Each number is 128 + 24 x the weight over its row's rms, rounded and kept within 0 to 255. Layers, rows and columns count from 0. Numbers have three digits each. The size before them is the row's rms in percent of the matrix's.

# layer 4 MLP up, 640x160, rms 0.283, rows 68-111, columns 0-159
111:128131169128124097128129111113067124109117139159131124130149081096101127169142130144099113151142126133117100174130125103160118141130093133141151138116128111136131109126168068148130146105107152072163156102110140124166170120115171113106111131119122111117149163106112134084163074105112144104106117145142121133117119130119137167108101162114159093161134186164147126117114096154159127128145134155137129105107117091140137137137139113101107139176100194118174127118125138096078118102123124
098:128144128132133111161154109076107127128129108174150144136116108089091130129136143121082125089126102154162137127138167120098128144125130166081131119148117120134192151089150141143129109078115098110154143134122098097107143111103132135114104094117132129122112140144099101137149112123153095112145103093103100171084169107129145106131155148159091140139120112105156106126140161158101147108120157176112139132096154140132082118116155126125098130186164109152170125139136127085081109165146121
096:139135100130144098098128169134181107095103158134128102142117141097149125115118120144104166159133144102107100124120137113121116113146146097121146130075132102102092130132191106138148149107085101142111115124125143134134169110125132157138116113130157137159147122132126185159107155152134125106127084124143155138147157141101133121142095119123140142124129211158134121145140151108096088058130169127156164128156104156123121101110134075119143141106110140113137105162086122090087107156134126
102:123128106121129127125126138111108164121162097144159153104129129220143133125160154128167126147121135143075133092128102128148138119124132151101173077107134115141110103106133162115135100152106133156141115138092105151171137149104119105131090111145149118086127122060132120142133100110111139146134138100152070167089189136100111185128156160156124123141123139130169110140151134144131172107131118125104136139123135121158164119150117139098139118104107112153139120161109109131177164138110128
095:108133138110135192142112145152120137114119100141090120139120151155125118114134109147120143063155133176145145110140092128116120132094110116151125177100138067155144084135161117115153138067116095109149143137117158116133105132162178095127119102143138154123082087111129151128150177136078161108102154077129120135132093131128137176080170145152144130143092141104122140124092121102151133105117140148133136166156133119135096117165100129137118145141111101113117117131148162113120093124123125
113:076132172122126141151116138124117151119083134132125155136182132102127106125143098148132102101169123083133134085122123111152147096139138110142115133109135176090096096132065155123135113137132121125093152125133118125125130177066134097119142115146130142119146096090113158162095145148172094128156177160125122145151151132100120113081117193109132134130133150102132162127111108127151130140145076112141102106119127178113165110145108107137129111092086147104161153107142132135134101123122133
104:089135117132084118135179108132109116095112141131097139134129157139095131117108145132133147120118128103184143135158116104145122105132143139105144140123147147121082130125128177139127137087134119115117116133090133131094124110110135132135149128154155116147182104120150153141117096159193136096151164126148099126114128141110111187128129158160146162103114094144132121144159112143119154107106131113130089136148103139165167148119153142114137088151091123114104215169177120127102062138126135
100:139153134131125142120129148171112138194125159137116102141108131105118074116138143157106113140147094124180128125133109118147143116118134105110127116144159114150090139131080167155123134131128069139143142135150108187159134109166105150122128145108132142102121145151106146155145136139092140099088099112067112110143174129160157113090100133067153116083115104090116092127151183118128123136122113132102166136110124153118099136131133124121127131137145141123119086108132086121139145116067161
092:124112145108159133138153115123103154145112173083167157124110163101116131125087118141096148172108129132111123152109130089169144110102115147177146129129079083187122114132183135092121101117125099137128080161122122125118096146113130116130133158134122160142164161194100152113104145135113096118146136104137123159140152123125124092113137139097103172069136119147098087149136118102092185121131105126151142115102099145172106122112116127133134127098142125142154148133165128128125140132159137
086:162136129092135149125085144095103121162142075118124107163086142143147159114134128090109172105123073094172144125126114130148102141103134089122140124140131137133164161130153128095148122124142133173122113107113127138109170123097112141139118130101063150137116158151108120129105127132145142143135116105116158157109115132154124111126103136167158149153138114109153101159157146161112182106143143114168111121107114151069115158114165124077137138171093147117123111119127135182143160175119148
103:095131116154110152135121153106133114128138135120132155110127082119127082102144121132152098176100102171170130135089126127143094130160128111138141144108132119078137125155135166139106174144137119127128153088112110064141174117163124146143109108121115095137141140115107175143123135143178099125119127099105090110175130136184150128135151191112098127126131104128110105141111182152142109158139192134171124173128102128089097139149098127109132150127145137125117132139149126095130162127119119
099:110139118107151142130077147136141129128112096103108126111088125121147152145139137153119166098139101135151119104109099134185096119183134143188126166102155152149123106105154112162140116088068143154110122093063119131107132175176130113148104106122107111114132100107100108119148126144119110103133124137136131134149112141123160102109105129160107171118088160098100131131170082105117116132120143149083111131117131120121125126128111136063153117144065137168129143108109134110132125128145147
093:140139116128115120107142198107147169132113117143188175173111146086118096144134139111128108129174100093114124137118133094114092154104080133093109102134098139120141131100126132129167161164166125127178146135107112140105095125109140134124081158145111152115140124100106103151126127153128134166126152106141135091120112200131108125103104133085148138110126148129139108155120126139172120134119117138118146118104125163117161113105114179178131089146164117128118101148101115118140099110147167
109:121136174148156125079112122122186117168155110181117105149128095093121124098105096093140133146130097114111135104114154144157114148126155145105149162118088125152156108110175138137131111121114090115173164104143131130111170102082161154110142130092152117091157126120103127147142154119105156156117108119148123136114159149111158100096173150165183107159118155100134167128109091179156150118131150106150108117122104128090141129096129133114090139120115110152097117116099136126140126114114128
107:097148128127126156113122153116132152126151093102122131101089149110147133161058124110117115130099117128117164134143116157146144069136114154098118154134137163111082140141097155146160135145134151140139123150114144137154182096130111151143150120124104138130135158153138155113107106133131165144116066093117100129127121156111140091100140165114136110105151130132115115137099137140153092153102125126129165092128078128129079124133173101127116119096140118188125203141152133106098136122146185
104:137121163147149134119145140120080146136142142083141142120130169102134107117073151133122118149086151086177143101150137157148097194116127112172134090150094173125145161137153117108159153131105156084130111136085136123137139169148122107140157129087098089125119130140085127143149129155123096132096085113156131155138093136096148102141136153158131128142123096128139150097140117158127128107122159100091063124142129108144120143125148142130157126171170111110085143161147133130132114144133115
087:140124127134142106147127111136132139121165145163125104157078124099080096106135158112133104092144133132160101128132144090085121105157125159149191151144129090088160145102120132125122102089104107102139117112144111129128142116109102141184115125107165119161060112091144122100125095183133127146115089114173116137116107155178174161111144130121103101151164097110107180138136149128131147114100135110149137123128116144158174129139115135169140133133145095126154130164118117127109153112118114
101:110169135125123106135119104113142080119158139150085135153126116105080144147149129117142163132133137119173122085149096127160131084146137108092108137118123143106155079100123109139135150092127136134159095155157139144135113135136117135116143163136127138085091136100123129137131098123180120109135071145112127137087129131114151113146152114152124119126128119138155165155188114168160116138104140113168124182152137154123116094119098129155164169082157116057182124126143130103125126154136131
101:100107146142153134111159107151153115112143086138118113110140137144123116118147124139126144118101118142164135119132111150168098085097154090158119135126119137115148151123115191169123098150112136133130115109136139106110098100114078125123132173115209150098142168151125129128133161102151124092130159124148153123128124109054145163135171141134086129081129143123096129101110167118149203148141095126105118132135123168149120141106158141157125130111150115106116136117104085092144149146118111
097:109133127131131097130139120140123159120104147106133106107102083132144132115118136129156158104085119154130140106100168144136129148170111114082138155110107181105096142170115126124170147177156127145150102131130129128102173160110172128141106075121112166131071108120131161156107137121125063126072173143070127122150135115100143137167091114162134110154124120099142128095124121108113137080152122095152139161149143157108158126143148135137152145117131138137144094106146130091101116130154121
102:106086094133111153157158106152145142171149170120130130124136140139088129119099122167100152147124097103150076091173120155142168141102144151148128110156155080138106119142174157119146131111143114118121156135120128120124108132107112136114134141099108127133113139126132123189140120110174093137144084130158132080156097112090130103112132152079173155148130134149155111128108140129174110108101145097134119127102101134162069108080127121132165131111125140118100077126111097152144159128143138
089:136147160197116113142183143111138121127155135090115084142125121113091140137127132107146146118121093172120151083128113139141179153165176135146132105078116115158089147162120119072145130105140126161105139144124114124138113151123082053137109147130122144155093126148108163122139131114129138142137107120137115152112166105115160115131136118139131114136081142142100134138154148174116122107142139114130073102124150153106121167128156133164137163090101070137102121114137158141128115153137122
102:134187150149156134151132173137114123140144115144133092132098155117129147156097112148093113103124066126073123109142146133116118135154206090128138096138161128128087118150147131111162093120118133147111148156110150162155158136112138104068112126143125162132130182096097114100128172148108119135113176127101123111096116154102178130136179124108108111128116127131130104109099152128143145101162133109150103118137131141146148096119105137101160165122143113155122128158109150134117158081133121
094:124098132157113092140140111156113139163148149156126155133116125104141109115113169104129116169081139143123122172113147100106120101130153109117129126095141133127150142114126103135154122089135088097148168129131144174164143166151122117124165127153106081149112153072096178148175107150137102109124101111138141157131093143118106117121149128151120087145151181136144127143116115124143119134169133113130117087131143121120136120102184090128141184098120107114116109151104063116148125100179145
102:098074157101155138175092135154124084134137098107109089109121149164133128102125170121170101110132140084143113099094138113169075130142085117140119179126138080136111116127152114147108147145104135162142154174092111115140115133097112163151144115155113111116159135141141110139147120149131097141161124146147104139115139138126135091174104154128124144124127143124135112116110138138130134097108130098117056146115096145098111138149163134102109176121145127123124158112199138112165120121133113
097:119171130143088151113118114131170119171149089118145122125101113124106152148103169107103156096111155140110140170141110143098096151086131106128118109104149099120117150145117166093175091128119175132080158147145170130121145104100101104117141136122143093140162164134141100107106140132110155128139149123143123124183134129122169111118117178149140144160136149155106104115121106121189133139099139101099111122136087183120134155131085122153128137093168130132116077157128158134102138137122133
101:094132158136118132110126096129116130121078138124158130114148132118105133096120180131119083101128107164093156116142129150128122126077074137105163108140136147152130158111194133123129103120140146153130172127117122094076172163138117096114083089150108116131126129144122132151160172144148134149174100105123182132155120143129117088119115105116115080132147141130122155156173127157165138167121108131116079134159124132117112137127127152113107130122130139113093111140142131103077096161091155
103:110173111121143114108123157127127131132144107141144109149136125159102134138094101154144159120073150168089113102165154114115111126133114127150155134081132110107105123137172109132127118098125148149136157099172127122170091123085152123153151141131093111100129156097130155131154141083154147106106105104092126177120132107078113107144145111131159130105148119132146167091107132136166166126144096111130148121123102171107188144117178102112127112124098130144148103171150108095128102109100172
103:112102165138132156128121130150119155087111142149140154151114139166169121118170092127130133114092122145139100165137097103122115144175095119133129106121130138072172147136160143125159145155202184158120120144138146127125130094120107119146135064110143146112141100113090076125114138141144120150067132108126138137128150128101135138134119099146130130128140119128140086063129141153100169092115083131111090114169125186120099102128131127130158128121114102162113115094124133124148127111122129
090:167128101114172097089116177104145090088096127109114143143154134132125151110119140134168135109127157151120130148086090156176105141128095114142128096126107142152087125137100147106120162170152133111119163102119142127072136134152125109121119123085119127090155158141102146140127155134126113112087113156141155131131134111063117137088100147111121112133134136124119128139071140129115103123139140156125177123085134173112124127176175133119148110118126094098109167120147083131123167156100136
113:148130105118154113125156115133129094115130130147126112150109096095149206100132144146166173094086117086141101124098111091099146124143129177114144135128126141132184120139150118121093139070116146124100104093152165138116163143133105098128162114128130130152113119144126080118123116140114141143127109111146088111154097142152196120110141112118134148152122099179117111116119125118122097155110122084129097148117128163208138104109084158107146110112116130154126141144150134142130136116152147
092:140096105193200143144130142141092082134091116134124093143155109116135123103130107106132140130140152144125116140097159170184125158131103147141097122105103128172147100184154143137108113151137137120110106110096082114168123127136124125116121154156082146168152133136133103126135118119162119088127076147133125102150132113106105143141128158129127157173125161143126105111129136133148134189093125136118131137114122121095115074124136123153113119091122102132136081115108124148190131141143158
102:100114159153121154080147132104097110131091139138140120126115120169079112153142068169145145164083121139114104153158131135122122140138181156100119115112147090163102136126134164139135091149130084135103106128119121142141183062093077123139171108132136139137123126141097125137139128125153140122144158113149128118114125139108141123111152103171106115106133108104115122107117144099121126098130139149111158110125079123131184174101122168156131163134094153099112134117098143151103155171117136
093:109161117122123166161090137120136141166114115121124144124158144150140117133093090164140115143169183174135137133099125129122129109142149151106099113113143122123152126124165107115145091086155123119157151107129130133078117115126156150145165105147136139136142149158080146109104119070089175120091116120144142153129106107154138093155122122112138124115127120107103118102173156148095142189112118101146125128116093154149137156127151112140107107144178157129099082090184180115133130122108122
112:143138141099150130137143130118119106125092136132138151113126120150088124122091106149181122128149124144127124099110118148112133144114165140149095134092112094156176117167155150128102099109140119122127131137129102103149145168157128131132126062138128124092079140142124122125104120133174119119137062148106110119106131163157144161123107140121121146065134154102143095093137069135141139078137149146127120139119165131144078081100113140177120158109104112129139162136094098132159183156119152
094:125102120118151152132142100103114117173130065129114090141119139124131096076138152117134157109121123153155102151158079113115097129157135117179128128098171160129136140130103130159126118086141131156139131098105144117181148116125127145151159119129072128159128124094156083178112118124090117162170099106114123099121149167114118168145142170122107098122125138129101114132133148119112171095120128121135138148114078166147077118129105114141143096118141083167114153127097146123109156113138148
098:136090070104155120114081104102084143136128101110161110127123158112119129147113126142099115125146161118140114105093124157143136139138093130126147121118123116134139149138122099126157138134151153159130116129098083127121134136117131115149133062146111114167082098124105141130116084107098134101122100085161150151177124127138142104110107148107122074124135106104151078125139145138165121136128101131169121147150112137131079185183142128101066125145120166117122191121112122123109123158142157
087:117123153122104180118144147139153103118120111140077127116135108136134163134168169142143122101094116158131124146111119147157120071120095133120138127098125132168188135136127170116113106108111089147122124140120143196097154147101125164129124142109140133095115126098102080180092148138146122102094105103175141145136132182113121132135117142158151122165136072123158115102101113133154117135086133140092128124161123138118157133097135128106078155143136127107125124138119121098089136111143185
094:091091087123123122134176166163106118136105142141099138146137087146066131141116127136151172069127092105152130144141119164137095134134089090115132165144179131123076103090124149109142099133141169142080117147094170103145158110135144148141114124107137119152137119126113126122103157139156127159102131131147158114148089120128134074099114142151135116106106114098106126096091087114159138146098156129121131154133125106120099138145164171175118145128147160141118106109112152124108143130120155
090:097116158124151065149142085083108108128108105139111110129135110117136129158161118149111119103149155178144162161131098144109118155132108154089109135153179127112128136122134149113130115095133116145128142133099146130146107139144093183096146096088088126142140135123124135158186120153130155132146134095149101114106181154087111108116122151094172111105145114151108124124122162100117128170163131123120123172102151121166145163118131070138112174118155139129093121152153154139145106147119149
109:093128140121105091108126128135133100131124138096132144120118128121123148107114091140132151177109160130128130115133112109125094139141147132129110145131121132123128095194182103128125083171107109165176106128138132158134137106101103133136123120143147156164166164147131161130130095137137201125146120082111158144089088141113119170112120115143132083102130122086133140112120110117111164154114117080120164161137141164093165139149116158087136134110090129119107101144151112101084182140161135
109:134141153116097122142111135101159098110090153102134107144177147095140110136126141119106158128165157154158135130149170095104101124123127144129145098083109143103144101149143130143095115153116160122104153116117103084110134092146159063146163115138153137154125160121089144168141135151103138164119146122143097118121118172093146135110073127127119152107113088083105108097149172090129126116123157132156103158143122122126117131155177119128129079138091168114122122120167123133101118082103121
096:109103118139110143139072115126123130083096123131159103117107122086123139136145129150135146140148121130111187137128131100166160118128082108119154108124106069119108152164083110113164132093105130140135150117115156122084196110144176136170140089188105130149130112118113083120107115103112121118158107124124111099162144141133124147146145123108135121107149146126109131119148135119144096100135128129107159090125092129154106129078085118139129116111158155145111092120114194112108084122143118
089:131082111123105107114126134143117140152102130140122129132101135071143172132153153185162128134101149093052133096125126119153131117141105124123109109119151149140133152155115162106160123111144122173121111139149183120146122111144123141165132161135119143178125120166138184137099119174115146158137089090111119122116139133110113150103116178121088144135125073122153079109111152086122092133148133100106132158158120141102090121132140155124117091117147135090162143143099161147111128122111147
# layer 4 MLP down (transposed), 640x160, rms 0.278, rows 68-111, columns 0-159
096:143139143113129133144126124151117143136101128137160171126173111126128098106131127092139152103113159140139126113144126140166136136144124158177125151135102112132153146113090105141128135078091133127131127115106135139079168103107082145176133137130153123129099106163134094122124149122131081147134120129156196106134107135115127178118112133156134101108138147117104117150131127122104139146145112166137151133151113126102195168115113098080163140098098168074117164119107183136100066140145115
101:131130135114162127113117105123121143114142090078159123082142169122100102131133111107140137118123114139137107104144062157174138104120170096128115109153135135144113147126104131115137161093141136161097116134146183106113112107140095116146136099128114096122130097135122146106143140128097158131125139145112106140133139119139126127169123054120065153151135162154148139106123105176134141133131162157124174124138159086127098109145116142103126090129135081112141090109120190158079123140149086
110:154131116138110136167125087132099128108089122147131106133138122144165102126177146130147124140130173118086077154137112103148133163100152095121101122155137099163091089166162183128130153156134129167102167072108147095107099094092079125148166146127121117143168156120152130118154126132121137131148127183136131104122137104116149149139122125125129124161160133144126120111142166095151154112142112127159126173099099115165133108115156139139136106121122100122138153070134109130130170100129091
096:122120130093126135115134112063112129152137124120117201091115120155121152142158134122144151157117110121110152137123098142170099134169127090079163109087153101121095152123122148141114115110099106112148152140114105177110135166133138135104124146133159088108159117139117125154114144098156157112180143130142135120162137127169111118111143131145115158133158145109090108113111112133104142134152170215159140119093130129093134105200124124115106127128128157112110148164156125152133103117130133
077:180129134127120141161147125151142116120154126156136159156125127152168121127134106131101115084141122118131090150150129071133139144128115143107121123103148147106056134125101112101114087117152141089119105075125120144096117105098150096115043114098113127083162133125126129126097082102133104114121158131120133119127112140102117068123134090159080141086161084145163107124105139130088135131127122140145116140175093136098141103118096115113133116109138137116135113109160095132119111088136137
091:099121084114125155137135127139122145120082142066131168093109104148145132127150133170046128110148093159173100139101136145165100156133130149132141145109147139123120137112108130157140133148135110162118145147178137113139141115095143103130125149105109124117146132125138149142108111157118183124150137117121124111135157121134107125124152096142174117111171113101140130114146091123151160153183087146112102122171153099102158138101092111122106108136117074131096153110173166112158098123122155
101:181122131110109106167093128163095143146117144126094133083100165126117091120148118139104124080157113120151134086139092127144149165144177143130135127140128104083117149153149166126131144161129110130095144152133114106149103125118119111129138116148133078111118133152175115122164188145117170119134165145107126151155171096089101163108096130121127108105179115133120127128118154088169152133125128125120128113140121120127177139070109153115147110128143112100110162073129118080122136123123112
099:082164132181100114103124100087186128150129129127105125117128122116132114156110155106138153087117154133088182122107152131161137126124175103139151163115147112105146143136107140127108102130122123172088098149134145077155150145109146074102126153088116152092114141145129160136118145111117110134123113155113105164168145137091095131117114120099167126157134125139150151120141182117145105092125127094123108105124155149087131151114107097153169084165128109126115155148133132145102091118147154
087:120149115181170130146129119100124180107137130169108107101163113117104126127136132122133114142123083135099129105094129101128122105077162112077120123102121131117119172170118083141107111148149148123094163080141161139085132103133118144099130098121120125063113091076156124142151123150129149073114154104149141110105074112128134160138117128163146108136151161108128131159120080170136129127116132161103106096129146119134148153145161133159159123110120113131159079118133127138119111119095135
088:152089108131114168132138179173112145154153094114135116116116131122136154124144119113139142160180109143145128098111084182159139145158128105090119143115101087111155132131152107144140099141179100108138097135155136129110078150119142119147121127124134144054145097167144093166119134154146113106103127127114119137123052115127102137132112135145148104139127112160143173149127135124110157162146172145137119092149116137090161121136129124098098120143184144160115164107131138145132123122113162
100:151099107122155101161113151121112104126132116160129116157155112082165133096128131120098159116159123148137127165130125094113118128109151129169113120109110064101146156123135142164135111149116179133098102164107140153130142123134114121127102145171111146131108100087153122130155134092104131114111141134182115117100114166123121116197104112120082155117145111133157144157113163136128161118152147144133148143070088127123121079082124118121097151102111142106123068144094099145136157115105106
090:114144138136121143119157147166151147143155124156143141113171102129134113133144138133105104193144128085095112134159142103096118184143166143102162133124123148131133166135131133147127117127111109115175119158109106135160055107132116150163120070118163136154117107155157090125129136099142163116172130122172122113083149099124090127128156121145101089141109129132140160131092154145083100137164112128105122112123206136144132160127156124132129120098146125095133128144145158136160126108133103
094:104140108144143129113122120135128110141148124122086057116115117183096090164146127123113136134093093162113185121139114110121117144107090083154072168096079137160100101117108147146127097110145138149124104148155117120096139110132099147111133125113127164151142132183121155149117157126132096083139124095143195100148131145122118121155152120147135115152145089120121126124087158149134116098114118127137122146162118141135082125134134106090148128115137126107124097106111192147115172118140136
114:141128125122146127141107132110168135107125161149118138137147070142126146135150145100067116114107110134151161140067084155107145122139083087127131117137158093132154116143161178133139123132097179127116143145130136138127124143110165126126106131158154109121096161137100153113171143134111136122126107075125142120077127162103167138142126114095121129136142142213172107100080121155131126139136145137141135121131103125110137105128104086160088151138162102143122123148119128128171110125106181
102:153138121135179124096127133122107147157133108106120168094101107143163129153180150151094135108124107110101143141172115164121133136108124125125123146171105168128104138124155086155111164096133147137100167100093112164156150144144169141134128149166101122113115141138145137156127139124107129122129117123149135086137135149093095096070152109124117181112130181113107087106152126118105135150086145131152117158066165090124132112141127136140124133129070097096152125139140145125123102078140124
105:098140132129122084113134122168127151151142135136137117118146116122108118124096107118197144137153155119156143130154116126117111150129097122120116138135102141165157062104154136144115102115108132188089125114147121097125088130149141112165146141138106114136115168132140115101121077157131120134088106151136126117145138148112095109141155123153152109166092132159128145137121138075149138084126110142105152129132098156101109156122141156134195202093184153127091140138118117094120144091130152
093:103148118144155083113140131161140097117118145097111149089181121130157129122138073169117143143078157123122111138084130131104172140116108145100111110173156176162151164148123114110121108137094151071112130180108137118142155109141150136149129097126141160084145134110149119153138142083109101129116131131123121170084163119073125121143178130110120153104142154107115108126121127153128111127110117143107111125153104128149110096120105178123125129102109138126146159147070123146102090140115125
103:118118158122136127132144133147127125076100161112109091074129115178134102150125112129103138095095150133112133132109078143189143136109092133138106118158132135099127124099130112115084139151128129103165106116128138129098128166149138165111097121166108116162092141138132158158134103153106101160142094147130095059150092098148139154147136095099204159117124134146113102115146101147153103122107153142111140150088158118144158124128112135141137144122167137120188130096150151136150136139131134
105:117150122148138150138169115142153129154129120122123154121142137145113134124124159142131137096085146095134094128164093180128123095133124084112127110119115161108120123147103146132139092108107119089127155115121130126103131064154092185114143190116162110077130120153131105138148127124140134129131131133140134122130105112104200080143139130098139100179119108121115164140132152120074185112173104184126140147135141137136123081128112092159118127129102126131146082145091132134140163145147124
088:086094145107124110147140140131107108145143106131133124138148173101092131127131143114126119123073151113110137123147154144107164163150143106128095128145128146111121145152118127109109069162108135117123143143146147103145092137101113161130120090092114119082176141120159125142119160170101150133138159103147142110163140169155144109082163134146111112140162182179102105146073155133102127119148137094110132110143112161137081112095151113170107090117144147129124132090146143118160156110179138
104:145134112151137115120163114120163133122145102192122140156150123104123111152109128106124142112138111104155149105129119107140110126180088143123143179146130117128089116165135141137109128150098144124114129143141167114169127134126143073092124131126165158131110153182147125091133156115167132135155121141134110140122129111101157091130160131098105061122158113086162144135116137152150099083141164079137121125130047109111090091134117138110154107090118123162162147124122123133119126120173148
084:158127129112172078118127096129109087161141093164145109143120165158118118143121093107119111159129157147135136096138140128122145123119111094143079125143123132118189087140118156132166129157076089091125121075158151120130126131153116092137181081115102129127141141146131135117120124108115122134123075143107148144112123119124149087153111113153162148143180149162128117149128107130081097157112166140134133116133120143127073173073135101118138134165105136129139131160135132089127144109156128
105:140115142148121135150088107119148146118148142120090112103125128158113088110125115119136157169136144127123165183125150154135085069122158160094096141134135131158137107123163122136130146147107150137110185128128151092158122144124112119145151080158136139159128091136110136167116151087110056180130161123136107125134174107142137120155134128152092117102145099182167143157170105137128153114137107167090166114156159121093122151114117124149144136126121156114151100132112093134112130147114138
098:150127113149171117143140121138141145101152151136135112133143115129124146075128108144118145150155079137186120084138119137108106134110135137152106153116124151113129092157113134127151106156123139118088137158108165133106096164139159110154125133141172096148146121120113100074111133178170097134102131138155119105122140130167109099100188136136121097103084128173097128142144091120137113143128094138122160148144169145150118158171118089089171103139120148125100135129102104114178155114122082
090:099140136141128125091138149109154163127157159138141110115156158150138154112146131138145131164171137163110134128135142131104156141138118091141106111083087163125089124090135130113141102128087153099092082115143118085112155136172140099103086126125115131136098088160130102102208156123132120107159125173097121164111116120102116111149139176141131116177142148118120109113139135137110128118148120139175124124094126123108153148164124113127169130178147139120108100171154165111116141112091107
104:113138128120160183161147113140123104172119111134094123117113111144135160138159138121159167178092123170142112093130132169119125092163108142166147120138113110135143155114119147159115135102174142132068154113133084145136132159123121115116141144108149089139120131137103103103123120109081127115123105125154105102134131159110099108120174151143093101173168149127107156134117078140165096155148127126128117095114107141155104169144127146107116169154157141127158111139127093117077107127168165
105:126153099152134114160122107117170124125127159187109104123117114107142159138185127096111110123169131138112163095150136101163178174125122122177154132154127120111150120074133123113147084111118128193126104144145105125092136138128124119162128133152095124166132159109165137149144149174121161116129144153091157150108141137116152128155109136126169123115160143106133143133106124159128097115143162150108161117125121121125115131185121162132116133072132104148098097112062140133147121133107105
109:147193117112185122110147129150142129117115147111123149142098155126116147138073117113191111142137142114121109133086138136073093105147160126125132130112111110111116124130146087131070124108144086135137126148163121115155110121088167122189125130130184115176121121084122131123161120139107169108114051148131126114130137111134119099159090108142117086129090149149088099138116129127119105134095106126133135157122160147107103128123137135120120121151163162144124160156108149139119141150135105
109:148102112165097142187110124128147102069128106093101127110135091108163117114116115128106137084162144075134131123128138137135142114101172131135099094123174126155098156109066106111140121134138174140131127112076144121126144178096176136119200118148140140132162117138132134137119135151121130104107113100106136133118142094117137140107126106136193133113104125140146139153094097075123129105135135152106129105154179157133156112151140139147110127122123106160116094139117129102146085130127143
102:090109139125118119121118126128155151133148119120125131188135142123102120113111102153152148158100114156156163155145188172129079133120129135138073123094173128126142153126114096108114142148103108152136128106135134127132147077156106099108142143095120136085111138130136142189151141116119153131146129173169125139172151170086163111087149142130109136159103106104147121085113118113144118105087126112067087112110081155142137138143120146133133121137125124143146144116136101106177144139146170
114:151114140096137107127150128149113182140094111095137140131112116098106182091186128122137114143084114131122115127122140110095121152134119150151151129130183099116200140125189116130115138122157125125120133091130137152085155123129105139150179130167117107108133172101134109122080133147107122132134108123135085120142118121113147094124135134117132169117140084135091103099109136145094119128136125100142065173134143107158141092154124149126129127122118097123114094148156098178092132147090123
089:098037140122094158119111143112174064086096165140143111143149101120150146129157114129138111111102095137129116124131139106160155095120104148121127147152117135108142098110103110152117125096164125112154100090118125116127140163148117119108099125133114113124119173126169134133116152112152131135163136151097119089079131130100121129105080125150157140129146156154138109142085141120123158175132126172095163139144099130097113123123145098165141099130104118120135121106133180095174125142089118
100:073160171161114133094130136136112150121131126098114126058126100133093103138142084136086092104142090126100086149110154122133130109126132138094113145158146104134124100114127134150164122161150152103118115104091086131109125131132100103138134136177112158155123134135110131105122142134142093117114117178156073138151096148111116141081159159174098126104139158127164118097157143097108127123108115103123144142174107113095118091129139119137119119129122194104159160129128114142141160143120155
088:160122137112163090139164115105146120126077102158122114130126156159132085127104121114176122194093107162126128119159160116118124118158154083125132133132126161124132122180102142130181171134099174106086132146149108133141190114117137148103100144120129133125109171137136158101102114102126143163149153169116094120123121148168141112130179126159153134141159105113152154137094142141090137101104126114123117169150137127103137086137127169107108150122150132118103127143174144123115127114153108
105:124143103118121144158107181175159149108121134118183118119140105160113144113158117129131103167122103139142113120122151105132135116133130130086196140135152172101131132144146136126163169122121133124123145096152114130043160123152140106149107142118120149066141153093066142117131158126124113161097161151161124096136144154139141148152138153116090134103106137116133165093171116120086136129141145148154135163141167114163147110107129116161127110089111110114132095153127138138117100144099131
104:100161119140127144162123103129144134135108133124175115151122129109135127147145168168117129148099129139144105125100117162070116171144090118121122110137127137144133182075087126167158120117176144138151120129129180100125115139134159129162173133089155134132128094142130168116147139100104155140100125154100164143151117156142076130143146124170163187155086115117122135170149081122108090107134099083099148138118124121123101154149119122121148107142134102148101147118140137125080146107139149
101:135126135127148124148131142127107108148083118137126150152121124168196098118140157119144141091084119120152160119162116127152107161094139133161153160163088096110111142174112149119070114131121144152136113137114156110115105175118115105118146144122188085135065144152107145122127113089125115132110104108113166130155148118122087142128152114090129119143095154145112125139155135112137093184153170063123130143154114107119124127158099107170118106120100111129090111121127151112149103135128125
101:172136119127118129109123109158100152142148123138167138168115153112099088109123118117112115127128103157120145126155191135165130166136066130124133104101117121140127087137119126137126092126126141120129098109155143153168192119141088122154172193159118171155114132124105076118156156114142122128152150132111102142157124106131089093142135140073124113170132139128136165125089137141111138120130096112185108144145107117112139116136133126154112136145118144117122144149076177129089131130096093
091:093096153157145117151100166123107100114154095135141161072182114172159110105143152142105139059130103146118123106179128156140169127110142116155123135129113119133111132123144131129120134156119169144097151145146133135123148179147122126107151104118144155146160118143122109124112147127167159139129131122113105113089139112143094120137126168149147167130164104135150128123121130138140122124107158125125165163062125091133149168128140120144147124217104150152110148184139154147132141113128116
086:124146114131140120108144136103158141172136154142162101134093100128081177155101172111116092112100124144156106129128154105088129144148112088166173108134145101130158124158135061146165135122107151120128098148085116130118145095113117132129123103090136086113137088101114146106104114124133105099132127165110120146144104140113142135184171107095120110087121116155131129129146130109098106186114105093096099140151120160122115160102098095121107127168116109136144117157120128135117114071128132
116:112140106133145098137138127108153140133121134160138154122107115141139112102106125163085168126130148122109073143128124133117110157118093094152158089141096129138107120146129136180149130113116163136133118082075100132134099107141100178134155162184171100115098125104119174103144135101102132131120082111131120108134113108122094121123100139104126134145134129121086121099130146119104094127171147165128112167093140096177108094179095150099160096186128107124148107133108128133130138132145164
106:165131080119181133105124124084130057088113120088150110107117119092156132116104153150161103133098130087125110141159144125125125094106100149141129100117084111116115125149146145104074127132107106130141137142112136128119158160126140118129085160096107115148112110131088119119084131141144120159137109129138134077125129116107122136136159097104129086135126163163140135104177136136137115118133094156127150127174133123140144171147050132130134129154169120163137139152101101111165144161125157
098:121162122151129138161116138077130104112167059146117127118166092143127111114082099108065128112128143132148126137128128136121148118103127130148096134126119133126130104132157185125094131101110124187131092117101130123126148069138115140117142144135147130139101097113160130158157186103126137132109094126115104149113146145113132117082126123105158126165146164108133146110107123090148125147159155159138111109105141098089140092113138127114117157159080118105114161192161104144168129119102134
098:119139147151126128186196082113122118130121126108096138103129111159146142146141166133088103147148149105156127157116132085116101095136119119137122105157119094150131111120102128103132126090144160162115139092155139139137122101105128177110102138164105114161156132137148153113124063133108152121143137096112152139106172127127184147089131136125106103112134101153154130175099115111146143130122137083132166125134154105100166149131135121130160143097133181113159110133163172150135130156170109